Weights of a small transformer language model: MLP 448 GeGLU, rotary positions.
Each number is 50 + 10 x the weight over its row's rms, rounded and kept within 0 to 99. Layers, rows and columns count from 0. The size before them is the row's rms in percent of the matrix's.

# layer 2 attention query, 160x160, rms 0.0482, rows 117-159, columns 0-159
110:72 39 60 24 53 48 46 50 40 56 49 36 46 59 45 58 63 39 57 38 65 20 56 64 47 39 54 50 35 39 52 57 45 36 49 48 58 43 64 32 44 57 63 40 56 36 47 47 51 48 35 45 66 46 46 50 49 50 40 73 44 40 41 50 43 62 53 38 44 37 51 31 54 59 49 55 45 51 52 36 56 48 59 29 54 50 71 61 35 35 35 46 51 63 50 37 55 43 61 63 42 47 27 48 42 46 41 47 60 43 50 37 52 59 51 41 52 56 36 65 54 39 52 43 56 61 45 49 51 58 34 41 49 61 53 59 69 68 53 44 70 54 32 49 52 49 58 47 52 52 46 49 53 39 53 42 49 48 29 54
101:53 60 42 58 57 45 46 40 42 65 43 59 49 43 41 69 42 39 39 56 65 37 57 48 47 37 34 57 41 55 53 52 44 45 54 34 34 56 66 47 67 55 46 63 54 34 38 42 55 46 48 73 53 50 44 47 56 41 59 44 47 51 48 64 38 35 63 48 58 28 48 52 75 62 48 50 51 65 55 69 64 51 42 53 46 50 47 48 62 53 45 55 37 32 47 51 57 32 64 51 40 34 34 57 49 61 68 38 44 43 39 64 58 43 30 40 50 44 59 60 56 60 40 43 48 62 54 50 49 42 69 50 34 41 41 46 56 56 39 60 59 56 56 59 46 38 57 52 64 57 54 60 53 42 29 47 61 58 74 44
114:51 54 41 49 51 59 36 52 33 41 49 29 71 43 53 65 42 53 48 36 40 40 56 55 43 45 59 46 42 41 44 40 64 43 55 38 42 54 35 64 64 59 42 53 43 44 38 46 28 51 54 50 66 52 46 55 38 62 25 59 50 56 50 57 46 46 62 62 48 52 75 31 36 48 63 32 71 48 56 53 57 44 61 47 55 48 40 56 60 62 51 45 60 34 47 65 36 48 37 53 60 52 36 45 55 72 53 49 58 51 43 55 53 64 45 68 57 51 63 59 55 40 53 50 61 47 52 48 62 38 60 39 35 33 41 47 55 34 32 42 47 48 43 60 52 43 58 72 54 41 36 48 33 50 52 60 47 51 63 53
126:56 53 37 50 54 49 57 39 65 48 53 40 56 53 46 50 45 58 36 31 51 42 47 66 56 49 55 40 52 56 61 59 58 43 28 46 38 59 52 33 63 49 44 46 71 68 57 52 69 43 53 55 44 51 51 51 54 42 74 68 60 40 51 67 59 53 42 35 53 45 57 42 60 44 37 35 54 48 40 56 54 50 36 48 55 49 21 55 29 75 45 54 33 59 52 56 45 48 37 51 48 61 34 64 39 55 57 48 44 41 60 32 61 56 48 57 56 73 48 51 36 56 41 63 54 47 54 41 58 54 61 58 57 39 58 60 29 37 58 58 56 43 50 43 50 35 45 50 58 53 39 50 61 43 51 33 61 55 38 33
109:36 57 46 43 34 29 42 61 58 60 50 52 50 32 47 57 37 46 66 43 77 49 45 54 52 41 41 41 52 38 46 33 54 41 50 46 47 58 60 54 42 40 56 52 54 49 41 56 60 64 68 40 42 68 49 28 66 47 49 46 45 47 48 35 54 50 61 57 47 54 54 57 58 60 31 47 57 50 53 35 43 52 49 40 48 51 69 38 46 64 55 48 43 58 42 46 48 52 64 51 50 37 55 43 45 51 38 59 59 62 64 55 80 49 39 48 52 50 46 47 49 62 52 51 49 69 53 63 49 61 60 41 54 41 39 46 69 42 46 65 55 47 50 28 24 64 42 31 38 32 49 57 50 60 64 59 55 61 61 57
110:54 44 60 63 33 46 41 49 48 53 50 40 42 65 68 46 52 33 54 61 61 52 36 49 50 43 48 56 52 42 62 63 41 45 56 62 59 47 54 41 47 32 49 61 61 61 60 39 62 47 62 30 72 46 49 37 43 43 56 51 52 50 37 53 49 34 52 58 44 32 65 41 57 37 42 50 51 42 59 56 43 71 45 43 61 55 42 51 30 46 62 52 44 57 40 52 37 33 83 42 68 32 46 60 49 48 31 30 55 53 50 45 43 49 54 38 52 42 49 61 40 39 43 35 55 44 46 49 43 47 51 59 47 37 63 39 45 42 54 36 62 57 51 65 36 52 27 44 61 60 55 47 43 37 42 48 32 45 40 56
106:67 47 72 43 43 50 53 57 48 47 46 55 58 55 55 54 41 50 50 31 45 47 54 75 56 56 57 53 44 48 64 45 43 49 64 52 56 69 46 31 61 48 56 46 50 45 45 63 47 66 48 56 57 47 57 49 47 31 66 59 50 46 48 30 43 70 54 34 64 49 57 64 47 68 71 49 34 45 46 36 27 49 41 25 57 46 61 43 55 63 51 47 28 51 61 61 60 51 36 42 33 45 61 52 52 44 44 50 46 50 53 54 34 49 47 36 45 39 32 50 49 60 46 52 59 47 60 64 56 35 50 33 40 56 51 40 52 56 41 43 65 59 50 41 60 48 67 55 72 37 49 58 52 53 31 40 32 46 50 50
105:63 55 54 54 58 47 54 47 45 43 68 51 56 52 64 49 47 54 50 63 32 63 27 62 51 34 43 41 60 49 51 32 49 37 44 62 49 48 56 66 55 53 28 63 51 57 55 48 21 52 66 68 56 64 47 66 52 55 40 39 51 33 72 38 61 46 55 49 77 53 43 63 51 29 48 50 45 34 48 40 65 28 55 34 52 41 58 42 53 72 50 48 43 57 35 58 60 38 46 66 50 48 56 60 48 42 40 43 42 50 57 41 53 59 35 58 57 50 47 56 46 57 49 43 56 44 38 48 60 43 52 49 56 55 65 36 44 38 65 39 48 43 60 49 65 38 48 44 46 50 51 49 61 39 44 50 48 68 46 56
115:38 49 44 50 44 53 58 33 36 40 56 27 27 37 57 59 59 52 37 67 63 43 55 53 45 49 42 45 55 70 43 64 54 66 51 42 59 48 64 29 52 73 50 45 51 53 27 58 53 47 62 66 58 43 42 51 32 46 46 53 54 40 45 52 38 53 50 54 48 63 35 62 43 41 62 56 48 54 51 29 36 56 68 43 51 31 50 55 41 51 50 52 53 33 60 60 49 54 43 55 50 41 33 40 59 38 32 54 42 40 57 49 34 44 38 58 40 49 40 47 50 39 43 28 56 65 78 48 43 59 48 48 60 59 61 44 59 53 41 45 41 46 51 75 52 54 57 57 55 45 43 55 42 57 52 42 65 45 52 51
116:49 54 55 35 60 53 85 50 43 33 65 59 45 52 35 47 47 58 66 45 66 30 58 53 39 53 52 49 44 52 64 38 70 66 59 49 58 37 55 44 48 64 49 56 50 38 35 57 51 41 29 49 53 51 62 47 57 49 57 59 52 47 47 43 46 44 63 39 50 57 49 59 49 54 30 41 52 82 39 55 33 46 62 43 47 43 50 55 38 55 49 50 40 53 42 49 41 40 52 44 51 61 62 24 70 52 47 32 35 54 51 50 59 59 47 67 42 57 45 46 55 42 62 56 62 61 45 44 54 53 28 50 53 38 62 71 49 36 53 41 56 45 51 47 51 59 55 70 44 44 62 51 47 51 47 36 33 45 54 48
106:50 54 34 39 44 38 53 31 42 47 46 41 48 44 43 69 64 50 42 60 41 51 80 42 49 41 45 46 55 42 24 39 41 36 46 55 44 54 66 51 56 48 53 39 44 60 54 44 65 46 52 54 39 57 55 45 55 45 45 51 30 53 40 32 49 44 42 50 41 35 59 51 55 55 51 35 56 44 22 40 54 50 45 51 37 33 44 43 50 51 82 55 64 60 67 48 63 44 53 44 43 55 56 52 36 37 31 53 65 60 53 38 36 41 56 62 42 56 44 57 24 45 60 52 53 45 61 52 53 41 63 48 59 38 53 53 45 50 52 40 52 48 53 42 80 55 50 54 55 39 43 49 64 43 45 35 42 46 55 44
078:49 37 62 44 68 63 61 54 44 61 60 50 40 59 49 47 53 45 62 45 47 46 56 47 37 67 61 40 51 62 37 51 66 51 51 48 27 49 39 54 23 56 62 55 56 48 35 55 52 71 35 58 33 53 64 45 64 59 43 50 47 60 54 57 69 62 40 48 48 37 30 44 51 32 43 40 52 61 50 37 55 48 49 58 67 50 46 49 46 47 48 57 43 54 45 34 58 43 35 51 59 65 51 50 48 53 33 54 67 66 49 55 44 62 33 36 42 25 58 60 47 53 47 57 35 65 44 59 57 40 47 32 41 50 51 45 51 59 30 52 42 40 49 52 45 54 50 43 61 31 50 49 50 71 68 51 50 41 39 54
075:55 41 45 42 36 28 48 51 49 41 42 43 49 37 77 42 59 50 47 51 30 46 33 48 51 41 40 54 44 51 62 70 43 55 44 56 54 42 63 36 71 52 43 52 53 66 68 55 55 27 47 39 57 60 51 59 40 49 61 43 48 33 52 42 41 33 66 43 52 59 56 65 42 66 64 54 51 43 61 45 55 52 43 34 36 43 47 46 57 59 52 52 58 38 58 76 46 49 72 46 44 41 53 51 70 56 50 47 47 32 46 57 67 46 59 53 45 63 29 59 53 59 57 41 62 45 45 50 45 53 58 58 38 59 52 65 48 60 73 46 54 57 55 43 44 50 56 52 49 49 46 30 41 40 41 64 58 56 44 34
069:45 58 50 77 63 52 44 48 65 46 63 49 40 65 33 45 61 33 53 35 67 41 53 45 59 58 51 48 56 68 57 40 54 45 53 44 46 47 45 62 59 56 57 57 34 55 65 54 55 41 41 39 43 50 58 39 44 39 47 38 55 46 43 68 57 50 38 60 56 42 52 56 58 30 41 57 56 63 25 42 64 55 27 57 57 32 61 62 76 53 48 55 51 47 54 53 50 63 42 59 37 47 50 57 45 52 55 53 56 51 42 36 59 42 47 45 56 62 78 50 47 49 41 47 58 64 56 59 55 30 66 44 64 58 56 38 42 58 49 60 38 50 66 52 54 55 33 57 40 50 50 52 57 37 30 66 54 59 48 43
085:48 46 63 35 41 55 43 44 63 57 52 43 57 50 71 48 46 52 47 64 35 55 45 34 41 46 59 43 39 54 60 36 38 48 48 60 58 65 43 54 61 45 35 70 35 57 34 52 49 43 39 61 53 45 60 53 48 65 40 38 38 51 48 55 69 56 51 62 57 34 42 46 58 49 60 46 49 55 50 54 52 59 39 63 67 61 55 47 56 40 38 59 56 58 30 34 49 57 40 52 70 53 71 55 57 63 51 43 50 62 70 65 40 53 42 27 48 22 68 72 55 55 44 46 31 40 45 55 43 43 48 49 39 49 57 39 55 57 42 34 42 41 62 46 40 45 52 46 55 47 58 47 54 74 51 58 43 46 60 53
106:56 36 47 71 81 55 78 53 59 63 44 55 46 59 38 42 39 49 66 53 73 38 60 69 58 51 52 59 59 64 45 53 48 53 55 42 47 53 48 55 50 38 57 47 62 38 42 56 62 47 59 49 47 70 54 36 60 31 49 52 53 46 47 54 66 55 36 45 53 56 32 49 46 53 26 44 62 51 49 41 47 37 54 48 48 46 55 49 47 55 64 50 58 55 52 43 50 48 52 40 24 56 51 46 43 53 49 63 43 54 49 44 31 55 51 71 60 63 36 49 56 54 49 69 41 54 61 35 64 45 48 45 67 37 37 43 40 56 48 72 55 54 68 49 53 40 49 45 44 48 58 47 56 41 55 36 52 30 40 60
111:28 52 30 38 36 34 56 47 60 61 39 64 59 52 55 61 42 59 49 53 35 62 43 38 53 43 42 44 45 48 48 40 57 54 38 46 33 40 48 48 52 45 45 56 24 53 52 47 41 52 46 49 53 48 43 46 53 58 45 33 47 59 62 48 42 43 61 50 51 53 70 51 62 51 66 35 28 51 49 43 33 63 51 45 57 50 58 54 73 34 58 50 57 41 52 58 38 45 35 60 75 33 72 52 56 48 44 31 43 54 47 65 61 51 22 57 61 45 61 39 50 50 34 39 53 42 43 68 39 47 51 60 50 60 29 44 64 53 52 34 66 49 57 49 47 46 37 48 41 50 45 56 47 63 51 59 43 57 51 55
095:54 42 51 51 40 40 23 45 56 40 64 72 59 52 48 44 49 46 55 28 43 50 50 50 50 40 54 50 57 54 52 37 44 58 40 58 56 41 50 73 43 50 46 47 47 40 57 51 47 28 55 38 33 48 31 53 58 61 51 36 32 48 41 57 31 61 69 70 37 71 64 40 47 48 53 61 40 40 48 49 51 52 43 58 40 40 42 60 44 44 53 46 47 55 53 55 42 56 63 32 60 57 61 54 52 33 43 69 68 54 42 45 71 68 48 34 41 56 50 50 48 40 58 50 51 47 49 45 44 45 48 42 59 42 58 51 37 38 54 38 56 52 37 72 39 39 33 49 49 33 42 69 46 49 45 53 41 52 66 53
101:47 38 48 52 55 40 63 46 65 48 34 54 46 28 41 34 46 60 59 54 41 44 55 72 84 38 35 42 57 48 54 38 47 73 45 56 52 51 56 60 47 54 53 44 61 58 65 74 61 50 61 44 52 54 41 53 66 48 39 71 45 34 51 42 48 39 45 37 52 58 55 56 49 43 29 49 47 52 42 47 57 39 60 45 53 41 47 37 51 53 56 48 44 55 48 56 60 51 40 47 60 56 62 52 61 68 36 46 60 39 28 57 59 54 66 50 52 53 45 47 43 41 59 50 53 58 42 63 58 40 56 60 64 49 68 52 32 40 55 59 40 67 72 67 42 40 66 44 46 50 56 51 43 58 50 53 56 35 62 54
077:53 53 46 38 57 55 62 42 50 61 55 46 40 36 40 58 52 52 54 41 53 38 74 43 54 46 38 57 62 51 30 51 57 56 51 46 50 29 55 58 51 42 38 47 35 63 43 50 81 69 57 69 43 56 57 59 66 43 50 46 41 54 38 46 61 62 39 47 50 43 54 69 57 31 32 42 56 41 38 48 39 49 49 40 62 49 38 53 53 88 53 46 42 39 48 52 65 45 44 51 44 58 47 44 45 56 49 55 47 47 40 44 37 49 48 51 41 40 44 43 52 63 48 50 47 40 52 48 58 24 36 52 39 53 54 52 58 47 54 58 44 51 65 75 40 40 47 41 52 44 41 54 72 39 36 61 46 44 68 42
079:42 64 69 52 68 66 50 62 47 82 57 50 56 58 46 66 48 47 49 54 67 56 50 45 47 55 47 52 57 52 46 48 56 39 51 34 41 59 37 56 26 33 58 67 59 39 31 51 49 78 46 61 54 47 55 44 53 60 34 36 47 56 54 60 70 49 41 58 52 37 32 45 52 39 65 42 48 46 47 54 55 44 57 40 43 49 54 51 41 42 56 65 42 56 48 26 50 59 34 57 48 44 58 48 48 52 60 46 62 55 67 57 49 47 25 52 58 40 52 51 54 46 34 50 46 56 37 45 54 35 40 37 49 53 44 59 55 60 35 43 47 50 74 51 49 41 57 51 60 50 53 45 54 69 69 46 40 44 33 49
074:65 42 48 51 40 31 49 53 56 44 44 54 37 48 61 46 59 58 35 45 46 48 48 50 69 55 48 53 44 46 56 57 45 53 40 61 48 56 75 31 61 49 40 53 56 54 52 55 62 31 60 36 52 67 48 76 44 43 67 61 66 36 50 44 27 49 64 52 40 62 56 51 41 68 60 51 48 51 76 49 48 33 51 63 45 50 44 51 47 57 59 53 48 49 60 70 37 53 73 47 44 40 44 52 58 53 51 52 39 28 47 53 50 50 64 67 35 67 40 59 48 56 73 52 60 53 55 54 57 57 65 51 58 53 61 43 55 44 66 56 56 46 28 56 65 45 46 51 40 50 42 43 45 30 46 52 44 58 48 39
079:47 53 76 36 54 55 29 53 46 58 71 56 51 49 43 53 51 39 58 41 48 51 48 45 54 45 41 64 58 38 61 52 47 50 55 69 52 42 44 54 33 42 54 45 46 52 61 43 47 48 49 39 48 30 52 49 34 55 59 46 54 55 46 46 38 43 50 76 48 45 46 46 55 30 59 42 47 35 35 31 49 48 51 41 52 64 48 40 63 50 52 45 48 46 64 35 41 58 55 52 79 43 43 49 69 30 47 37 60 40 53 45 52 47 54 18 34 47 60 46 49 61 34 35 50 60 40 43 48 43 52 53 48 61 54 75 36 46 32 40 48 47 40 41 43 55 43 69 57 44 48 39 51 59 52 44 48 51 46 28
098:61 47 48 61 21 40 62 50 61 30 43 43 30 40 56 51 60 60 50 50 65 37 41 63 58 49 49 48 48 50 42 44 54 48 46 43 58 48 69 40 57 67 38 44 78 45 67 64 44 38 51 42 62 67 55 32 44 36 45 52 66 45 48 47 40 55 62 28 50 60 50 45 47 61 48 56 55 52 61 47 65 52 32 41 40 42 37 54 31 38 37 55 48 62 53 50 55 41 57 54 50 53 46 69 49 49 38 58 28 43 49 58 40 58 59 54 53 53 54 43 56 30 65 51 53 51 68 51 53 74 50 45 60 59 51 56 45 44 70 42 50 58 39 61 37 56 45 50 37 53 48 66 52 48 54 33 45 62 46 46
098:56 47 54 43 53 54 63 41 65 59 69 37 55 65 45 57 40 51 49 22 46 49 51 53 65 45 61 41 51 35 51 27 67 47 37 58 48 63 44 62 32 52 46 48 48 35 50 51 47 55 34 57 45 42 58 37 64 32 52 45 53 54 34 63 63 48 58 54 51 55 60 61 43 41 38 53 67 41 43 57 55 46 37 59 45 40 60 67 44 58 41 57 35 58 35 42 56 46 33 55 58 58 67 52 26 49 63 51 39 62 43 45 33 62 62 44 43 51 57 60 50 45 45 59 36 55 57 61 45 57 60 44 53 50 59 37 75 30 54 44 53 42 39 47 53 47 52 31 68 53 55 54 54 63 42 54 41 51 62 63
110:56 41 53 54 52 29 53 61 52 45 60 47 32 52 44 49 51 39 47 63 63 49 42 46 51 61 38 57 61 40 44 60 73 37 51 47 29 46 50 55 59 36 50 58 43 42 69 45 63 58 36 56 53 50 66 52 40 30 51 48 59 55 48 59 38 40 46 49 44 66 51 57 43 54 45 71 46 55 70 39 62 37 68 56 34 51 46 65 47 61 53 72 66 54 57 48 35 56 45 38 30 55 45 42 62 46 45 58 39 55 55 56 60 63 43 63 45 47 40 46 53 29 42 59 46 51 68 45 53 55 57 42 41 60 36 67 64 32 41 51 56 53 41 57 64 55 50 32 49 56 31 48 51 60 48 46 39 70 59 54
099:64 42 54 37 47 58 53 30 74 53 33 50 65 43 34 50 56 45 50 62 55 50 53 45 51 53 58 45 61 39 55 68 37 50 49 56 51 31 49 49 70 43 30 43 53 34 39 51 52 64 54 64 32 57 42 52 55 30 57 52 48 47 57 47 49 34 60 46 54 51 51 64 43 60 37 46 46 61 50 67 58 51 50 48 34 37 50 59 26 50 42 28 65 36 48 75 51 32 67 43 40 62 43 51 50 50 47 44 65 50 51 44 50 68 38 48 55 51 41 56 52 59 71 62 47 45 47 45 60 42 42 56 58 57 50 42 51 43 71 56 63 55 46 40 56 49 59 28 52 39 45 35 43 45 42 40 61 46 38 48
114:80 37 50 49 40 44 46 51 44 46 56 60 42 50 51 52 52 32 45 47 35 54 37 45 52 40 35 60 62 44 64 56 44 47 44 58 53 48 47 53 46 61 69 50 47 58 54 62 53 46 43 46 40 59 59 38 47 59 57 45 43 55 67 61 47 47 34 52 39 52 56 73 51 54 46 58 48 61 58 33 34 64 56 80 65 45 42 42 65 48 48 58 40 56 52 41 49 44 53 53 63 44 40 46 73 41 49 47 61 41 58 59 39 63 56 48 40 69 51 56 51 50 32 60 50 65 71 41 54 47 48 62 41 57 53 50 42 42 50 55 33 55 54 47 43 50 21 54 64 57 44 60 38 29 45 48 20 55 55 52
114:57 46 39 38 64 56 60 51 42 32 59 56 73 50 48 59 49 73 48 27 62 45 40 52 59 44 47 50 50 62 53 43 55 59 45 46 56 68 48 56 55 55 62 32 60 39 47 53 49 65 46 46 38 45 42 59 60 32 41 67 48 52 44 41 54 52 60 57 70 51 58 56 45 32 35 57 69 70 33 54 48 57 40 40 52 54 60 56 39 49 48 44 63 47 48 47 68 63 37 57 46 33 56 62 45 38 51 55 52 67 38 42 51 58 78 59 43 61 63 44 35 54 61 36 63 71 47 35 66 41 66 44 66 46 66 39 53 46 47 49 65 48 45 53 46 48 47 40 50 52 60 51 49 47 46 59 42 50 56 47
094:42 55 32 35 51 46 57 62 46 53 50 56 65 42 51 52 31 39 63 58 54 51 57 47 53 49 67 66 50 71 78 43 61 53 51 58 35 61 45 49 49 66 50 46 43 41 29 36 31 48 59 49 44 48 48 57 28 37 57 55 51 60 57 56 60 49 68 47 52 43 50 59 51 56 59 31 36 51 28 60 40 36 51 47 35 57 49 40 44 52 56 61 48 51 43 55 32 34 49 31 55 56 55 47 53 51 47 54 53 55 70 60 41 57 52 62 39 50 31 66 62 39 45 50 27 40 51 41 57 39 52 57 53 53 51 58 60 42 46 40 46 36 49 51 40 42 44 22 43 60 44 64 48 44 51 42 56 49 50 70
109:65 54 58 41 41 61 42 54 52 34 56 44 54 51 56 59 60 66 41 57 39 64 52 43 52 45 55 49 42 36 56 31 54 45 51 39 52 54 63 49 45 54 36 27 66 39 38 42 55 37 70 45 59 58 56 57 64 51 50 45 33 42 30 60 63 64 45 50 54 60 56 57 55 44 50 52 44 42 69 62 53 47 57 55 59 47 46 55 12 60 60 48 45 48 40 43 49 42 52 57 55 50 63 62 42 66 58 51 73 49 44 50 61 32 53 52 41 47 42 39 59 43 50 36 51 45 29 59 35 52 56 51 57 68 63 56 55 48 52 48 57 49 60 35 58 49 62 74 58 55 39 41 25 56 60 51 64 41 41 48
096:49 57 54 53 51 56 36 47 44 54 77 52 24 47 44 37 55 55 43 57 57 44 53 46 38 63 49 60 40 61 48 49 76 42 51 50 45 58 54 58 48 52 59 53 66 47 51 47 51 84 33 38 71 52 37 56 58 43 42 58 53 22 45 50 41 49 43 50 51 57 51 50 55 61 63 42 44 53 70 46 66 48 56 59 47 50 48 45 47 56 63 57 47 55 51 77 62 55 46 52 64 46 42 44 55 55 46 50 54 35 55 34 64 47 42 54 41 31 85 41 50 51 56 38 61 50 53 45 53 35 53 49 53 30 47 50 51 39 62 45 45 47 34 52 30 50 49 64 55 52 45 41 47 72 54 50 57 47 54 58
095:52 46 59 29 68 50 73 44 52 37 41 45 42 42 54 50 46 47 48 41 55 33 60 43 35 46 36 61 51 56 56 49 48 44 59 41 67 43 47 55 45 48 63 52 63 46 54 53 64 46 48 44 60 57 72 68 46 39 57 46 51 43 30 48 55 43 46 61 36 50 47 34 46 57 42 47 45 65 54 41 38 59 38 54 49 49 59 42 52 50 59 65 46 38 59 56 63 26 55 68 40 29 44 48 41 47 45 52 35 44 33 48 33 41 77 60 42 81 36 51 56 51 36 64 51 63 50 43 68 56 53 41 59 53 53 53 55 44 43 55 37 62 61 58 48 54 35 40 51 47 63 41 50 68 56 55 52 52 57 38
107:42 40 45 60 46 46 61 32 43 52 40 45 54 46 50 31 32 64 46 47 44 39 60 49 59 43 59 56 36 55 54 38 30 47 25 42 56 38 64 45 51 59 19 48 58 41 38 42 51 45 62 62 48 45 26 59 63 33 40 40 50 46 29 49 63 45 38 42 62 33 56 41 47 47 44 43 34 66 51 65 48 54 45 45 57 40 47 55 44 33 52 39 43 43 43 47 55 43 76 48 55 37 45 60 46 50 66 59 37 54 39 40 51 51 50 48 50 72 47 52 69 64 54 33 55 57 50 45 39 50 69 50 56 47 48 50 47 39 44 46 60 54 57 41 52 42 69 44 52 58 40 49 41 57 71 52 50 44 55 60
088:74 54 69 55 52 60 42 68 43 53 65 53 46 31 53 66 42 28 57 53 40 38 58 46 41 56 33 41 53 54 57 63 55 53 54 47 59 63 66 54 51 52 48 40 39 49 43 47 56 55 50 50 70 49 63 38 45 45 53 60 48 55 57 66 35 29 42 58 45 51 57 56 60 46 43 46 65 30 51 37 58 49 53 51 46 67 48 41 48 66 54 50 36 26 51 52 29 49 47 47 47 61 30 37 42 50 48 47 65 46 37 76 50 48 39 37 51 58 63 48 50 47 30 39 39 52 63 44 45 62 45 57 41 51 50 64 61 44 51 59 50 42 55 42 41 47 38 70 57 56 42 34 50 49 43 64 59 67 43 59
113:53 50 33 78 64 50 62 74 45 60 52 66 49 59 49 64 32 39 42 66 68 49 55 55 61 53 51 49 67 45 37 64 43 55 57 67 34 58 50 44 57 43 61 49 40 47 48 43 58 59 54 63 35 43 44 56 36 42 50 67 55 62 30 53 52 52 44 48 45 26 58 45 62 56 32 45 49 58 49 45 52 41 46 45 34 58 55 42 43 50 55 47 43 50 48 36 51 71 67 53 38 45 56 42 54 55 68 51 51 42 56 39 41 50 56 76 51 39 42 50 43 43 40 38 44 44 42 46 68 50 52 56 48 36 48 49 46 42 42 57 76 42 53 50 52 35 53 28 55 50 34 52 56 29 43 58 54 48 44 49
102:48 37 47 47 56 52 67 61 52 65 45 61 43 55 42 57 42 29 55 33 51 51 28 42 62 48 39 46 62 51 49 50 61 64 54 57 45 39 70 59 55 30 47 56 61 55 60 48 44 50 47 49 51 30 46 49 40 46 56 34 51 46 50 33 49 42 37 61 62 51 36 47 54 68 50 67 53 57 44 48 34 56 34 53 48 57 48 60 56 62 39 56 29 53 43 46 63 68 49 63 39 56 53 41 60 47 34 42 48 35 46 54 31 59 59 54 61 72 27 59 51 53 32 58 55 58 53 47 60 37 53 35 57 49 62 49 65 57 51 58 39 62 48 42 38 49 50 44 46 48 78 56 53 60 47 53 40 73 51 52
112:49 34 64 39 35 59 32 58 53 49 53 28 51 59 66 39 54 58 43 52 35 76 50 51 58 46 50 42 64 48 37 31 56 63 50 46 51 70 53 32 55 51 39 54 39 48 44 42 44 52 56 56 59 29 45 60 55 48 31 56 56 46 42 58 56 62 47 47 62 67 52 46 51 64 53 35 55 36 45 54 50 46 55 52 56 44 64 36 49 54 59 42 40 55 54 58 43 65 48 40 47 44 65 51 55 58 73 38 60 52 54 40 44 49 51 25 63 37 25 34 45 29 43 66 50 47 59 72 45 44 58 47 45 45 52 57 59 54 44 35 41 47 50 56 29 54 61 58 59 46 31 41 48 47 48 62 47 44 53 53
101:32 31 48 37 48 52 34 49 41 46 48 52 61 56 36 49 41 29 42 53 38 45 56 52 28 63 47 55 44 57 60 48 43 29 66 45 37 68 58 39 42 47 47 60 46 56 50 56 50 66 48 55 50 45 42 54 46 61 31 74 60 65 33 39 59 53 47 36 54 46 49 62 58 60 54 50 61 39 55 58 45 37 42 53 53 59 44 42 30 42 62 39 32 49 65 53 53 47 34 43 46 30 55 32 48 57 58 44 49 67 54 33 23 48 51 48 50 40 46 58 53 49 65 58 55 51 48 64 66 44 46 59 41 41 48 65 57 30 64 52 60 53 44 49 61 47 54 49 65 44 51 41 47 58 63 65 55 43 50 32
099:50 34 52 43 65 53 53 63 33 41 58 49 39 63 55 42 30 41 69 56 52 35 49 54 52 56 49 49 40 56 61 42 35 48 48 81 63 45 55 48 59 45 52 52 43 50 53 38 44 44 46 50 50 50 53 45 49 67 60 37 49 27 49 53 60 51 71 55 56 57 48 64 64 47 39 59 40 57 56 52 47 60 49 42 43 59 58 49 61 49 56 61 45 66 77 63 46 40 59 72 53 55 59 47 57 65 57 27 50 43 70 64 48 55 72 47 44 58 61 60 57 52 44 38 53 52 37 55 51 37 50 40 42 50 75 39 43 25 34 53 46 44 53 42 65 48 41 47 63 53 56 50 54 50 42 53 32 58 48 51
102:51 45 54 48 50 61 63 32 60 37 57 47 34 56 63 52 56 46 51 72 49 52 72 69 45 56 39 53 45 55 42 36 54 63 34 59 64 49 56 33 43 42 57 45 73 46 34 67 54 63 46 51 48 39 59 55 53 47 60 55 76 31 56 62 44 47 51 53 34 57 54 50 38 54 26 43 57 36 49 53 61 52 51 35 57 35 41 46 54 60 47 44 54 39 51 55 27 36 41 54 37 37 43 62 38 58 42 50 50 32 49 49 42 47 51 52 58 53 42 69 48 44 48 44 42 47 53 58 56 46 63 45 60 44 59 32 64 41 45 61 43 55 47 62 39 61 51 37 46 45 67 56 45 73 63 43 52 43 37 59
100:48 38 47 38 66 61 59 52 56 72 52 41 49 74 50 43 63 59 54 38 52 44 58 58 43 43 46 54 30 43 52 46 54 58 62 61 54 58 53 57 58 57 47 54 36 37 53 52 36 76 45 54 65 42 49 41 58 40 50 78 64 49 59 34 34 55 55 35 64 59 46 54 38 62 28 44 35 57 68 42 54 43 52 56 48 37 56 43 56 63 44 67 45 57 33 41 63 39 62 44 45 56 67 29 47 46 48 51 49 60 54 56 45 46 38 44 56 36 60 68 45 43 37 69 46 38 65 50 55 45 47 60 52 51 34 56 67 50 65 46 51 43 45 54 53 54 48 40 52 67 53 48 58 42 44 55 45 47 54 67
113:51 48 44 34 42 45 44 46 45 49 42 39 31 34 47 56 44 64 38 45 50 63 44 43 50 48 58 43 52 48 44 49 40 38 46 40 52 57 55 35 55 51 49 48 51 50 54 59 49 51 58 65 75 51 48 40 62 74 38 54 50 48 47 40 33 52 56 51 53 68 54 51 42 49 71 51 52 17 47 48 63 50 51 47 49 41 53 58 45 72 49 45 40 47 69 57 51 33 61 59 47 49 46 47 44 39 45 49 46 58 46 41 47 48 39 56 25 43 52 42 38 46 62 51 63 53 40 52 35 64 37 47 42 55 55 87 43 54 51 43 66 66 44 44 55 64 70 81 39 53 49 41 50 62 46 42 41 39 51 42